Part of a small language model's weights: 4 heads of 64 (1 for keys and values).
Each number is 128 + 24 x the weight over its row's rms, rounded and kept within 0 to 255. Layers, rows and columns count from 0. Numbers have three digits each. The size before them is the row's rms in percent of the matrix's.

# layer 7 MLP down (transposed), 704x256, rms 0.124, rows 386-404, columns 0-255
103:094115126130126110136174104150151154131154135128122153094132120167103112146114152152102134118127152128109116145118134142118120126127109159128168116111123148122111107114148137077085142120133143140086165170095123135114112131148106204112118152145145135093113178141112149126118165130144123137168117141124113100181143133091142131124130109162172172149122136114149134122091124124150138139092171143096150128080127136160128110104110131153093118105123129178103116109132178100171131109110136126132147112127131129100117119109101117098139167109115097107117128200115107128113141145113124104093092140080138108114119165151146119089126152101111165126115149126116163107179125114142073117143140084174118108155165086133117126108135130121128142097103123148140137180122091051171085124102107
101:166172111168139118147142135138138140161117143123134142163099178168076150150166136098144125109117099108116167137112170103144156151117188110146116092100123112136150122123134111154137129093127122171117107139145141147108111108140124109115135098127121121121113199137144101099164079152179161101170119162164125134133164108149129151150143107133119120137083113125150099107113119119096128083167139159135105131109106083121124093132123118147078119097110147103164130102151142116132156142148110149106133130117116098094105166123113084100079120118143119116160137138133190145107153096116123124178112150155136097080105136109147099139161135159119199123104098126144095144097160106149095135145143108114120134112106151134126134145112117121123127086163116146151096131095148137103136157118116
103:150127109101099144058118155141096118137136126120123142143124116087101122148123125119124099126175090131149155131143168145095141152126138084105141144112116132132138102126099123132100133166150109134104179110103140099130168126122144121109150116112156127138149178129128161107100132135108124135131094120119106091111178135140142114125169167145165139178104118119154159147131110173105154106146103121149135162184128140136141126169128096087105105092175175140159183113107089110122164095090133105140148126124163125118164136153144113114102139130098144090156134146187132129099144142122156126108145179111126093116152135134098145149097113110129108145134110152159163095122099148146178163125116104106104105128090120109111136168137096138095099116142164112164091117113093135125163139157105
097:120112150073101119161175153126100123095123141113125151129096121166112117154120148179110103137120081111117114157109137155074119126175125159093179140139111106136153103148129119127145155132123088110137127111132151129152140122122146138093151120084094095109086077098152130133151188137109153108111094120116132108130120138148123099118132160077178124151121143128161151138119106137154113116116137160132131157145121160145155079139139156153129147136150163126135154155126070120115113145105112146120145153097125122139131102123167141127114151097102127124105124116129158127133138135165156095108146137108108081146095112104141108168140138136130125154199197105149107106116089126147153165130139094064153123125103115155144121107128116127135087108145087128166095135110142109094160160135147
102:114116122127122134104138103138114132117189160165098103116066150090107100132123140162125118073159113151122091123135158121122154119131150123102107157126104161111137142109110148155128154124102156156112181102151153084155111121137139096094133128119147132162161154133139138131083164099154073124110137109133083121107145122138153087118127114116138140066154100139175134119115138074130163149168123106159133071150129135167142137181120099105107148084114096163126137125120133116168164115161107111088161108119165159108106149093109194093153094146115122115163129164140127134122146172163132096137128101135160098115105130147150140148162163090128113115088105153132139119162124160108108116142123123130147113137149131124130136146154155161123102128116143144125118125132140114146154110099127
095:136105124177131167130171110152116116137094079122145137112149127178128118166172120154184097152168162183131143125109099125113105080162152136099156150113146150110126152188157150150123075133163148139134122127114145105147156105141130137134126118093125152108123116118143141111136155118155158161166195130115131057114118142109106123122104111131121120117139092120142114160147120110152153129116117105152188078118131117140153082140135113133114119099115142073126127135123119119160171135111132130084111108100159119123094080132135151101122098132117112141183160113112090132163134151136139137103117154137111106119149078146124099129123145170127131119083116097137134144108131089097146169164165145138128145153121139143106127149131147138110142125155125116080124090086139136115110107099127
105:142100140180135133161181123126146140082116133116196139123112119148144123167111123139100139156123163148117111145107124162120108149167129140133102179160110105126182144162139162104141151089111116111124131126145133094155148142156132131091095146097150134148185117089127138107148106108131138101153112175170108120140137119108100147123192137142086171119127124157125129128180145148128127106131082140209070151145176107123119150143120142138168077099119105130093112103157124178123154120137159093115119181170157123139145138127148125122091131144143122134150103154126129105105132121158123169142137100143145142151098114127122128105112150080105136162117125160168115124124152146103140110121100141106132169152160126120139147145156101116147131091113129113136138103133140145144146136104125
102:140157115109119141100160103139116128135130121124153149080106125174118131133181118143156098101162121127130122077140086134077148104125148122145147101068165114136085135092076123137100111128121130102133150138116140100112159112120165093143134163103119104104109084082168122121142124114116130131091157114130108147132138095096134110107167116119092062147115087173159169136108132121124134108138129167143154122165131140101129121176086149129127138079121175125122141137128131172081137113148128113108095115123123151125130118121182138132153126105110129120079091165094089122134133130167143083123145122153096119125133158104155133143115096135118113130188089121130101162144159137169122110150124125154126156152082113113104071150118135139105113119114110145140143110156131155151148126144146
096:111103139071123119118123114099131133122099130123110103172140093148118092114077134115114094127122121121138091115112110067110141182126177108181125128137130124102118159155165092112134137134133101133122101116145123121121092130136088131113132120112112138097097095105136082125100092108117137082175149159111166154118149168119133093130168125104104125119134149124125129120158125115090148120140126119120107134113127105128181112143118111156144118149096083127117143146147088162156082089158125129126135183079121103125120128141115113084103153165104164111146135135133160098136083121130130152147095106096131136133141092122139106160128120146139082114143145108167133162139120133146117075114103100118191137164130106113073154131168121127088118125112149079136141108085103104162107129137107
099:162157132131154145162123142087125117133118076138122120142123150057139132093127116133138149151128187156139133153163124083132150130115117163138092100074114126078108179152134137100195159111154122123130136119116112102118114118101104151142135127119128140149109110145135118138090123127159128149109157115109094110096071152136149148138117103134115107179085142157116149139123132132135142091128125123104156143122108144107124104134156105133149098102144115126125118148146106132120098105111144130136126175109127106185087115111137133159155142129112167132096095144105119146121134092131144136125141120126106129138174136099099118128105104147087086209148133184137139134123159133178125101119075110091103110155137078144093133135149144156116103068111143131157095112098127136156120104139139
096:114107128118121128160094076121129144115125164153134090151138147149121111085204120111107139100113114148126171110120118155155112138114127120104149100133106113113101128146155124166151115132116126112169134151126146163148104174129130167137134086124103114144079124120091136119104122157163114143126118135151164163174144138108124132139152111159100135138115135136128153127143143145121145121078119143121155141111132149088128155126146159105124123113088119147143122093162136073149139161123139130101153087138118166115130120112161150131140110119152108103158120154136152172107136115116084148139197132160103130123106126109099080134108131112142119105111109149099099103161119114113117093103118099135111122141131077076110122146117111166143134131171196114164119140074106120192103124198137
095:144162119121100119171134141187135164131130131155153115142124167125086163150090130132092097141102116118130135119107128129138127131147130120124146133119115112135117112122175078153119111116158130188118106120111173119139132098144128171156145123109140132111133106188110087147095112175136127146173146083153114143111104108118158118128103158125098095115108154123134103155084111158124143137150109118172136102141080120085127167158115120124140134124150100121119131135111133149198122110131152131096133090184170106166164178155119144094116155130143112083139083150127150148095123142160112119118136143123144088098155162131116115083101141071149155133113116139128126157104180158137116093146123128118112094094117116144183143118142083102114114109167143132141118142117147134138132143104133
098:137128159128108141156128072108116118154117119132100151130130120154113125173120137123157114186129093126137140124115099112070102087121134084122137119137129138122189130165108160142139130098106151138180121099156117161113111141133127132123149100125110071103110097121133131107141160138111127149091052091133147138121107140156147072133171138130110175127131113117166101129108138125132119155146163167103129142155130116129145145086114065118184101145163142128126144125118118088136141124099124144111156108125133098085155156176160148117087130163107117124161098111093136121114163162147144127117142094124138128136116112123077128101115132072129161087110145147096158117107133159120140144157145163121141098123108124150134146139120128119149125133080146108136145088123172148101157084119155
105:127133124161126109134126146141175074174116132112168115090113117131117139092105112131120135091112153161142151108112101156160095129112101085110200119160145093146107112141126147144183158147101132127089135090099192159136122098153155156118128153136119109163146117121088158097093156126141126131134132146119061127134123122129095071122102127133142116108100093147129099132114146166142142111131123123122158124114120122135118153129167114126138123142146126134107114125137126105160126120136120091170134133118145106084132087169132146092145123138132152176084098152096140114137141134114129153183112148132170110148085092148126113107086121119165094167101118106180103163114111129152171126150141128129119158134099146146130098103079172139099130135145137121142140146128158073126135159144122
095:151093113157163098127107120085128144129130086123168104128093125121139098120093114171128130095113142122122130121154131093130141122137108101154149114119093156114078130097123102100128163080120149139160121150116104137112135144115097117122121121128133121111174125138119125160088129104155173123113115120163098111150174125202100160190153093111101141116096087152086158118093140108163139069093136109149138126149130126103162140141131156108087128117099141122154098114132133126135151124148105119137136125129095098129123151099132056120129096102189102161094091134146144102158073145153129178129119155115104138158145180117093119101122127130121078108146151149157106134126117148127145136089106135119135125147100108125137144135112111152149136095129109120143117173112151132117119143086098
089:105108151072132169139149070121123136131110150144131128169184076136149131089063145103108159133137138115106097120140112131139145105119115124117123147165154119092079118119121133127089135143143143165102107152131122114130132129159134133122142148115172156130159153119138123129163116111134102109121088143131131133121166128131147119111112158140098137144135140085110148126110120110156155147109084145138140138126097145120151167145123099109148153122122111133155148110160114139156139093150084167090192120108172163151131164103116128093089161126163130104105143146129123086140141100070114134148090082113149109100142117143134148131135104071096131119140123134104124109117124182173110130139154156155116111098112084124149109123157098110144097157084109125072126151177119089125117120120151
106:132122103103146118132081120170151150135173108131140105125143094138136145132136124135132154135156120162162127090151140105149113137107138113105080158129141147154076132126166116128128102160138146122159134123109108113149152118150094128128094126139114094123142137121098089077106121115177083095117173115142105155162127102114130150140143107151138128145166079131133121113141151142091132083105114124140136110155142180111132096142153108160160127132152157153154101132142157140129138109143088146126157089077088134150123165177141158104130127080149152107100162128167118128104123162107122154131113061151117188090114139144104103182137097114139144126130091129090108111090154110100116139142156146121096108157126140129122109167185091117123166164132118110116140100132084135143135141115134
097:134086115101107131129108145111113177151135123119145083119102099173148113143111148102129120135112127110140139142148126088107105144134123090142120093143117120122099130113142140133117140109145120168121172128106114115132179111155127136111134155100127124131126083139104133128154111127108121107136161137133148131133102103097112108171112128106127123120114093096065129155132155148125048126126095107144133146091185115176167137095092095109107124155145146129106105126118104121147134099130127163146136156140114135131135083154133087169111106101180118175117109119134128124120132132157139108205145112160146129116118143155139140171133121134094107139091173133100161109142149146114121159093110144118109149139155172121140173090147117125101163117167116122205083102106141137156183117149144
099:128173119123175114129174126186128121124126129146078108174159146098107118127110152144120112098118102116140153112077105150156096127107141128088113124099152174159152163099139123139151104147112145128131123115065142110137169148104143149148116136159172102098132119105172120104136137117144113111137138119121127120124155133131120086164134117141112117167099122177111083125070108093096137172106135110125138130134128131112169182126142118145106172147162140166122141130121103161137134092138146119139123142116072127101117132145136107115158076116110119125121138102132165142127145105097163198138116152130117152130085135115088125117140176132117154149135143106138125131133149189109172120139126142101151080154119180109124104140113134091139156161109131154126157126145140082158133123132156
# layer 7 MLP gate, 704x256, rms 0.138, rows 387-404, columns 0-255
103:154176145168100122122150149131125107084095132146130166126158114136090125139138141144135120070133121156128128100127146156077115158098100113115110140136139105128111103110153105090096147107129115203165143129112107128118158112144148102156078143156157140162145118101140093147146065141102131120130162089138128103126127147126089107131137159171158077144080123136115150119130120092164149108148159134108127132118082141166133115144126108081126130059106103129135130123174121154109141081118134164129100165133101115136137128152179094141166164141132111145091111107121129148138112161138164130188137137126128135108114126123135132139160138113138155117116117100143146165118137106122111156112136133110125100130145163106170145195147122146157126129142115112165133121097112115130116153088086
099:137159118095148108092116148133134127111158090129142127134152121142072117160179131104135124139111126127131136137135162160122114176146144126121162157101127123096153150111111135165109136121098114122103145138091119122108158130110127144138125134125122152151177161136081107121163098128128157126139124110109106097135081138134121094124095132089116118107122118152185150109127152114108150140130140110125114141147143154142118137113128153154150112123141151142127063060103138099103147111151124127098118124151089155132116123080092117114102180144102160079097129143158160161083094104132066171135148147148111157138148149137134128154096076195119136100110128155086122169123152147135110110115113083122133122099162154126142124135121158110123112177111105184116138131129146186135149132167142
096:102119116139098123109155104148120103170159176133142132128128131127130116097109179166131106107136131137114118141141113122115137130137153133137152145163118115156116067127093156095135152123146122095111121145136173122135157160070131103098107136120147145183121072104146137154139159130118123109110129095143103172114112110126139128116081111107150089121089141162068100130161150130117095123086147136171107097099200157152136096129045135125157138141135167130111156119106134145113177108147125121090083104123109137139134151131096124112147134134104135137124087142135147097141122131107160168119125106111149121125158149128095155159120137131123184146152125115195128140093113157122111093128134101120165114131109109132155130128119144106110089117155161079166115132113135131136087117138140
093:132152103126133116136122088122154113115173138138143156116133130135115185112128102130095097099125113130128100136120168125102100121136090104135134142126078105147153135134166105099144122152073107156148107137126105125131131148104144109132081099159116125143154113080134140124120125124153101151122139162123127118097157153144112151181077097162157111083142169168158135164124152146141168151125082095136154154115138105120105158148155079135108141086109109114166136086124143181147147124136081140116149159077141119125110154142146158129138095102157082145155120121186126153109136097185131161112149125159110141110114121172114152141129146112167149143118134119152136134132112101146117138109135135123148127150146165105158147156162159123156180128091147184139134160124140127105099097121150
097:116123071110110123150139178089143077094093131114110144143154121124149109117115146105117115132153156067126170133131075133118149164124127157121130096149147103142110121119126149136148155157165162104158109102157141090145106157130096126159106090136111121168135105117121097141119099162109137135116123161124164160125138125124138163143132141144149144156150166185117140117095137154095105104129099108112088131128198138112119143151100104139140118143125143159137120104153125116122078136129172143104158116149134157137119129108126135149140165154119125089115136182081112135114108132128129114175133146129122152124117145140155125181118089171133186130112161130134115120117093082134114096069101144122117130102101122152136118116094145103160171130132127131118132134125142118200174133165102
106:121098107120133104119078095187134132135114132130125130105143138103171103116129172129096137141167143150100128128155141116133148132129149081111062160099157131128115120136146074136141101119131150132126162099096096104122087104114152087135111125117138091094123131156114140141119145123118134112113099090157128192128130124137099119117084122136109128121185116137124171116114128142094091095169136089103126130141139150127129110101078135089107108151137150138103128132148119135131113162136157176090086143175129166141135116100102121094118126115124185091153096112154141117114115127136162115151142141129084083088105113083100147191081120109154122128119147132148153139155135155130124102138146130147168140111121144130157128141130131121095115091184156127164170119113163134110145148099132
099:116156156194134101133108164091128139114118154177103143139127154145153108099192118121135143130117116081102134095131136166123145105121115130110162162154077096111111133167126093114131116125135083095120121130154129146100123161139175133163149183127158151110137101120140130151114136149131142121106107117121126135120118055101113120135135149135105107167130055138147150097173151110158148106127107130124152098135098113137138130133126137122132150168146118127154092116135112126122122127078127128148064136072146099171149104162105115101098117205163114083122158156121133149138152144166136128130140116127143152157134155093128133149107157130124113135136104136133138163149129114123150113101131154078106146134126109122129148182131155110162164165120131115162132136109112144152101098145147
102:135094117115130118144097130115134145152123121102134174104122136148125115118129176144040127154100125128125125121059122103122097114156142165116128102135117077155133138161117085132105118105116143123090158086122122178112137137149128145097093126118154141129138114105125097113114162156144102134129131102178129127162109140133130143129138094164120105158111144148142129124131091095130115094113111115119120093160138101103145128155121118138141108153121116155067114144161145118161112131102116109092089147161127146099081160117132129130113130132150104088146068100112171146085138167167133114125135122098194154123105125083155150139124130147146133143139128126148134137109151105171116098120080117134091131139155096145158111126148118137118155125074114151127144181178125133134097060137126
114:119094168160184144147128119094116111148099148113154119160148065158137091128135174157091148167118116166101142136133156113155095129171141124100123110201123128093107125123120183125117104122115156135160142116152125126135140131143151121138143138118143131106068118154123128114123111128123134118104096092116118112098151121120117085142096117114144103162184109146103106120157153122153126118152135132094116117136116125133134081111120101112109115135141148091132161127093154145145136132115118101140159162190093157082129126153134142117148124107170162108075156129167145128125172166109137101142147123098109118072128141097121115133105131143114134149130140136154146125093152103055112129122167116131109116121147110077162116127087159107086122085107102151104110150115121130147112135159134
098:090145139128137155090076129134148124159138127149133147121114147132129158169155160077130156096163105090111171106137118103126143134129100129165139172103189131155147136159109128145092147155072130129177122118124118087088152127142123103138110139140106168142123113115121114126110144116136143118163161096148133118145136147089162097134166116184151127117108098109132124112163114124123100193112117144172129131155091131124131098126153136135094139171128152124142146161149109081169128154160169119143116135129094088145112151126135118133164150130123107112126120091142174046062165134146132130099134127094129145069132131151181120136174099113160137148112122118137107123141122130130128124166138131106150126136106127131119121126150127152105148122116112103130117113107136083113176138102141
100:094088143139109115107088153131139145109104129166167129114111125079124100131112118100158169095100122157118121174116130122109089124142157148101129136124163153117143142153156086126105162108150127171143105110133127124120174122128128119127125141133133143147143151120148106081126117173161161127141124103084171137114101128139152134159135129114141110156151151114134120170149084140092109176101138136150122104146133166134105173170116098140131144134087093071104128120144133149170145096125111146103150120131130110101115161132141099095149112131096130120092084102128122153103142140102137099123134145090123113113099184116114193070145129118100147099112143169106160153107103104139144093140111136120109185152120122118116077114114134129113129125141076135155125174161137129107144131174091
096:119151163129101146125142104114127133133123116110133091098152110136124086115158080129159097139125116109143137175090074134126193159154125108139174181125144098109138125075143123143082120146154106099134119084119123097106139115144129132139118126125135096140143133118123168157149143107118118161153161123144117180147119133122137175144144116140138089120123130089123146141134117145086124126135141147153146118129168143095118153148206143125163137091150133116125124131126142097135119131121166154068131152147105160165136142122119130129194170089181152134114119127166149152126141123123117107111117110096166136115127140091110134142142145154127162096145129172109121143142093126111086103156108136177088120108151136129116127122136156152085170119091123127135091142125161146174096103083142
092:111119095137110120117120125158141092110135105161123118115124108071101119111091132143131125159131126153161120085137108088085149154114161157096105112115179101134146114093156153080125117149114158161107138124105090111129170165136102100150135134118140118105118160140173149149121103096127161093139120141118137136123138118084178133146195143142142089165170109098075110081100159125186114104123116113123134128123138129126138165152123121115076120094125109120075086104109128140131110156124143112094137162137156141101096181113080123155132114144128161132094130159117133129126176136136151124103139149143135124152139117123123097104108160123100146098092152082144136143171103147108142157108102136156113114129143125087151163109153121124104103100132145147131133080109102133151127165107131
089:130121123140137134143163097167133176131129166157107139125130122097113121128146112134130155151145100160112091118103162118136123065123148110118141144116129114109131133173079114131128119122077155134113165107139164160146131175150131166144120138101180094153134125154129109156094120121135106107117106150128110124108157101090119097104101123138158125150129175166138104132121115099103126095115126094152170123095100139107129108111112173109124145073166147123098109125126151105151165128129115120129142124093099143145063122129086115140106184142125157097153149123126123109113107114097132178142092128113134189123123107133130155138115115140117149121157140119114089136126151076130126119116150140169079152133145150159090131074127143131128092136145132165080128093098162142087081090145145
114:102180097102121059163111112183122112112128152176139109151085108123134100163136120132117124101126160178146145105117158136132129132168162134096153100169132118136120155124154131100173162128143128136124146150136150127142149131124136162077113154142132146138117150126121119132129084103087139143108160089116129135167151154111096133107097132111186090092101110116106107130112103148115155137110145140120160162138095106140106158158171159143141094106088128138138143112114147145145171151175128138105138145160141122082127141151133152139151109154076109144117145144144102136108123141137149119109117155111146119104125145136168150101121168178116119108130076150146080121131123134107122151157088085135144126155106154098116115135091132133109131095168122103097099131080127072136136123096140
102:140090137163152124129134177167115132153111106136142123119132155086155140114153080127101118145111145122096133096084105159147123132125132127156142151092108134121135161152131161130154134148144133143066104131141131141149127113069110132134142122096107144141119132134153165118099132181066124194150122107083147150133142111116143145097151151125146104111109095101126131122137109155110111139147105128118097097207111093115123108091149122109136125103125129125156148081120175195158108116140126130123109125160145144104126124159113119135143133151137143161140080103110104162126122138113093121105119185125151109117152113086133137125102139077124094122118082173165122146144094137130162106136134164152132112100136096129111149084138168114101108083108093154099096106095124115139113137123112
101:152133138096140143117117130125181129121138116152155094103123135166119090111141144126109144156123113137118117156129169122131102145104121116120088156153139137114109142090145139146167131106149122144137123145134132095141105138101154121100137111139141142154097174149135116117134089139144133139136124100148128156091145067119115166147160106153129158106114146117108134155163149165146066148104131174147131124142145094147141130183097092125175100165154175112132101144115119144117154093131099134153114131118042096133100128171140107164148098141121127132125132116149136108109155134136154139086121131170106139100125168126162139078151127138066140107096142173119142135083174166086134126118108095123127118085127150132153139107110119141090112147125117154171105096139150160117110097152177
093:140135136148116085139175150117091111144140141095119133176125137117099126139078106156126148115114119117152154141125076123141113119172147129118149126095133092112146170155127148174130113124105162138118173119156164127128141139169105157105141117116134082136114113102152146096147102141103128112112120139156084139119078154145151085158115106130168129119155149136161104139153141121165128150132104125108097155106116143139123105121086167115143131149104127122084155113110094126178152092124109196139156114151150130147178086137115104102118092088112126122144154123125166131105121138138110156132097112123154076132121124124157116171141114154098102111119131136157150104091095102131163122111129133096117159145120103144164147146139179147165093144167066145151132096128093156120142123168105
# layer 7 MLP up, 704x256, rms 0.136, rows 387-404, columns 0-255
101:173124120098092131131200158138122130138161080168110147130105117167083115150126142142130105155139122131194143129100104073129085120141102164124128122129144112158111139117117127062118137106131112168109112135140115140119132142143108127105112140077109135142144114116090126130152113103110141116120141136081113112159125161130149117165097146135128164150170130123159132134123121145122144101124133111118108128158131124115108166133115129133116153114096113122157151091167137106132140148166113179156151128106140135106144151104142173121173145105121159155126131150135115139152138109153142067122173151117150157126123077125135075123082125158150113142078141105139081136176146147099141133137095120161161120132151153086144156087150111114145107132129111190148158153099093121135105148113167
098:185155088133106141138136125162105100158116112078093130151174162163132151107140145108123126092129078161134112165091087110175117164124117105048141179107120136102143128151096131133134095075151158172096123110094141098126149151144144133108115154164133050092125123088103136095101125153136136113142145127144119138138141144124131138159117151106156154124140098088150109112122136113125112109170136088175128115142165144134128101128127168107121102162136114160128133115147114066137132107150115086123157145138135135119151161136111136114152135121108138117122144122144182121152159145143111135121107105135125132139111118144110126101144135148120100100167154178122154161152130150142138125113169066135118150113129156120125140156141106127127161120108111174091122142146118136098104141147109
100:153085189093104111176144111146123119120160128110159132076135115122143129127122178114070157135114112110120112117157106182157168173121123094140161146153125171129123139139095135170111122103115148160139110152112112151130137173121109069156127086117109132115117095097115131163119128133139158153110181110108113139134119079088138159104144138179162163130093131129120154138143092126145125128161154141128117125127106141160118147126114101126114113113170111138167157145121136153139150110097133134156120120059095123121140100139115155115135128150136147151149162128138125121132156183151149139171158071165140140158143123104104148118125100125141135111121115119168142135123138151157130140124118138146080146133152121176121132152128089120101094109103158122108135135109166132105138077178141
099:130161133108082112133115125120138116103167171137117145099091105125095114138165155120125077122170155101098074064113122149108111115132113154187136137111129135177122108134148133154145126135103101164134113128109101097157121130147157121114134126157119140124160143121126117115147129098138112152105131164123114102107153174120126110139086075145125120113105158122177105140118102091149120108137097122154141101187098127155146101120153093098101119139138101091163093103101117129087180095102105188118121098135160137148088150127115109114164149129145114103130154121131119133094149152147108129128151107112165104120119164084138150089136145141108099101107126099153064147173130139126103085140103140112087120142102098115134111142151156121157123142127116112141136152127161082103139127110148
097:129129159144129131125171083141130140112172140166114154142074141093098105144149138123153123126106100136116096115096140157115116102130132100144138115121104133107134117108100168134129078160132129168107125136172091105119133107061142077119151096065120092127095135170112116145100097134119105098149126063111125129153159146100124149129150142117143112110148094111114133111135120117147143133128130127143104129113077136181135124146164162141132107114109098166115108129120113142124102125122121127153134136121100116137181138109148123134111096120157118102098097115167127130145114125125169156117088104116121091179143092122132141112124098072145135117108094085143119145097157124105142142195091148157128135147110086107143149141164100144092103153156151119137101176152084134118086117102145
102:130066106126121113075108129120141083152133179135137145122106142148140135122145129110094117127107068131134094152091122114129115122119122144102157160163145074112113157143121122087108181156129163163145110118112132101116150091118119155142152141125134091151091131136131109107117144146145101120160143116100140096090099144174129110110115168125149068144128101101118143172141090120123141131123165199087140098167128121148126141140160134136130092097136119108123137100166127125111124115134113098188147140120093089123125129152160104156140158136151122082147125155134205132128140126105192094125138121155174109107085131128139109162149146136063103128118137139112134141121133097127116155123083115122118115140106102101152128176141147133138167113138123134126134154154126133110113137148121
102:118105117110089095111132100146145114156134127123142141118162130123078093139145110165119128119167114096141109133109101111154142118110149211153133146100157124201135110172137124148088113115142110127145092120117123112112134149119128088130080120111126098137099091067088193134141162144132123124125091109129122111134120102118140094092128173117112119097136111135093127110123102101146142117157090108144173115121154115131115126131150143161126137133160130160103152118121093141141117142143121061117111099126106160150110133164149165119160152167118129148112132149143157101122139147088166115120123108113091141164123108137179172164147109094158125177132089129140140138090128125148105076132147102165131150148135104140156121166115130123101176119098110159115141114124115110107167135145144
101:122101117119118150161130096149125112115083141097156150140079125125095115093096142107124070148104136126138116093112158164106148134119117112148146135111156122117120099114144137171104138141114158116157153112106096138166100118129109066158140163106126129101092154118160127109161151121120108139125160155175178134148103080167137131150145085109116120162150120119085136149134174115098094174127153112146126077133125087122138115146158109130130110123109097109061116082148126145138134096122132110088126126130138142146162124092107098100188113126085149131120133138119107123128132109130140110101109122110112119177130127125124156128168152096092116196083129102153158135129153139154142148118133074123161162095095156135135143135144120115152112131145179132119130122125089097119098109127132
106:122159149134118132123146114102159145102120100160141096155117099127124093137113177127143134130130145120129107141105100139131170118112099111065134121153109111124124165151141152161126138146136104119173106115152110112145138127192117120062080171177096085123136144143156117110124103132110141130123118102106145127149117132133123102111113164164114094129115142142145136091112109159132157163144103125128130037167107146141144134145139108165099152108166136138107104088148131132088138167112155142112137155148130128109104116116116118084104104155134150115152110163094090141147164139145108114091158134114134130147167131127146136119152144146111132127100113202145128075151157116114153113140107061140099150075109156148088142135121105087120097126161102150126138115108109125111132155113144
096:128135151105128104126134137133130117142101145098117125124104120122144130110082073143174176138120129114158093132127160127131146118089146098105137118114120100141106110148106148129102114099143079153081110118157100150104149164106166130107086086144163130108132168142178106099118150143130133089144085147151071111116105126152106118093164127088133122101152132116120108133113116112102152135148153118119144145116134136146062142142148122116128140081097143143125151118104109099101112120116136155138091088136112135141137147122135178164185166090106162134117130169150116126169096153145148114138140093145113124143091135098101080087120155162108123149130082150137143147127106115188130127098159123105091118081123129151089106093110154130107107164094118105114144138158118127120118113097089
100:125069112173133148076150140129140111128103132136138123142121110119144102134085099087123164075114160154142128106119114150139151149124160122139143202139143094121128175124151162154142153141105135144109120093152124159132112155129127147120139130153123145135182134150174085073114169154135116112168139122125182190140098154098103133091136168074125170180139138120086135103139109104139142142126146119144106133134140111117141097105119118111087202131128151097170130102135174106131131088139105147125155120140116094102063118133160128147140113122148138146125137099126109098142117098141153137136128115102137112120095130115133151157189157133094123138129107135113123150127143143126134141104118123181125163167085121116157132128139141151116134121160116128111135132102156149125146118163132
092:115152117143137127117104175125122096146146175127110132143146116135161088113130114126147145128122066097125144138111103107123089141115133090141098157120146091129088092113119162141106145089160115070109132121103104154090098160119133147119104140113150165179103114136097137120145104127110078149093138105127120114106149128120095152142133150134152167100099121128117163156125173152138100099116137145098164122133149133190116139133122086132131121138095090109088107135124108120091151120193185131121144140139107133165120126116109110138158153132150182095171118121084139121131176105093152109097137081114139090138160132138150139177096099095119132137128138139106117144114173091122118121089112131160138139092142113131116101097127155143096157123136149130137159131146122142096176094142116
100:114120138097087134102154113094097141143115135107087147158115088183141160127102135106143119125136146136087101166142107129142148135127113105103089134120094154137144140116099127126108107143149059104131153119145137137121092096119140146125121128141116112102138142158103131105174142135089120139130104135132118150148167137159081148103116126166115117124108149184096138145181125101100171131118096115134100122136149139120185132105095144131143142139135112133163128140121173128136136144135098130149133076139142155139163132136136154131104088124119110170180123084112128154140143084145140133176099109115140156085117054096155155164151132094134141154109109149074157119152092153125138121158124104150142157132111185134134154151106160099152149102131095103125104159114090120138121086126113
088:145140149149167104131118124151101140099123160132117138143183154133135153149112161131102145066127101162163128118125130107120123142170131100156116125168085084122111123121135108149086094129127143170123114125134139161110121127173126145126120096115113114114136114129118098107153161183165120136109116155127135149226118150136163143131161148155166089165100078099137180152113146128114089117164175146150114159090126168154132109100131130155148131173139141141160118111128137126089104111141129110143107137107123124131151176122127158109150177180117145128148125154202126169106113143127133138124083112083146165111126150163136111118134121146159092119100139128120172142158122116106148102142102141099129128156131137146128129125142117150162125116149119149137119127083143141130130163132147
106:106164104135136076127106100185116133108120140109107150186121118142154108196139113131116142135147128169145120114118129109121133105111138131145135125171117146094114192129142125138151148120168124107123155134147169107131146138126133145090119136138133090138132106141107120108144118116076133149064175153128095131111169163105132112086115150096165135099176114106111164130086080104131135132167120141128125122148098146095110192146153149140133100100086127131120125105149154141108138169126125105129135149132107149153109094149142138122124184136114088093131129143139114102108148166081163119177141105135112106126113146115144113120117096172148132123136109122156130108083115142161144099134121088128096174147125109128138105130145161136120096110150130101069084120135133081095129141114114
102:108116107139126127132073174148091108159162128127126134115144147087128128159157110191159123106114085136104074129105136124087152117168178148134125152130086102119104103123143139116173160124119115175126117109083112146112097106134165160115142174080117109142123104131106081082173124147147127118133113077135129126173130113167097120083148124118165104105124148128115140172128151161100125138126131172126086132120167130088139120139109144129127123110130141123137113134121135102104155133098115127117122163142086160142203116137153158141161118091120164085103094134154159151154136128104149135111160172158111145152100114126112113125128100108140142114128123127106117139149104136164128129160096147128165134135132105149176079113128119157142154128122132142106116102157156092128144147112146
097:158119085112170064154125109128151084126089142122145141117101124121139133111168127133102141156124094133172112140118118108143119119152175091174114133151133136110165170160110166118100143148139120148134112121127164099143150108130141138113142155140116137081096122112123120150126100157135130107127130125096105121145148118134138118158129091161123164164115124117103090117121163111124157095148130161157093144090123108129100130128143119124133141136151129138094074126163136114113102117126157056124102071140122163122119140133110149133150144093095160134129145137156111163085117161154132131083144112217122127106098162127147108099136074159108108115187132091135115121115153094095159119108124113139101114120134127112094182161108098135127125114104167126119150118131152134117151184123116
099:119141130103143095163108077121160147140139129139124092140180085120161092179185137082082143129104113105126171114105125110116124118179131077120121106117135161111127093152126140124127092112120105098138094128090134157154129130098138153129124134141142143102149146071145148177129159105147128101124125117117154165151108120093114103094109115111137120122120086110081089147104118126144114159163117149152139145100174114174118110122117110134132173120111159150104123115164124126137086163115109109130127152116129148137122138143114094128143118120095100137127128108103144101065109092112099121112085157148120141135126134161130097142102148153114098080179126163134116114106143149134134136127081118114141192136104125124100136125138129128141183143143118174142135119147160115151158086110089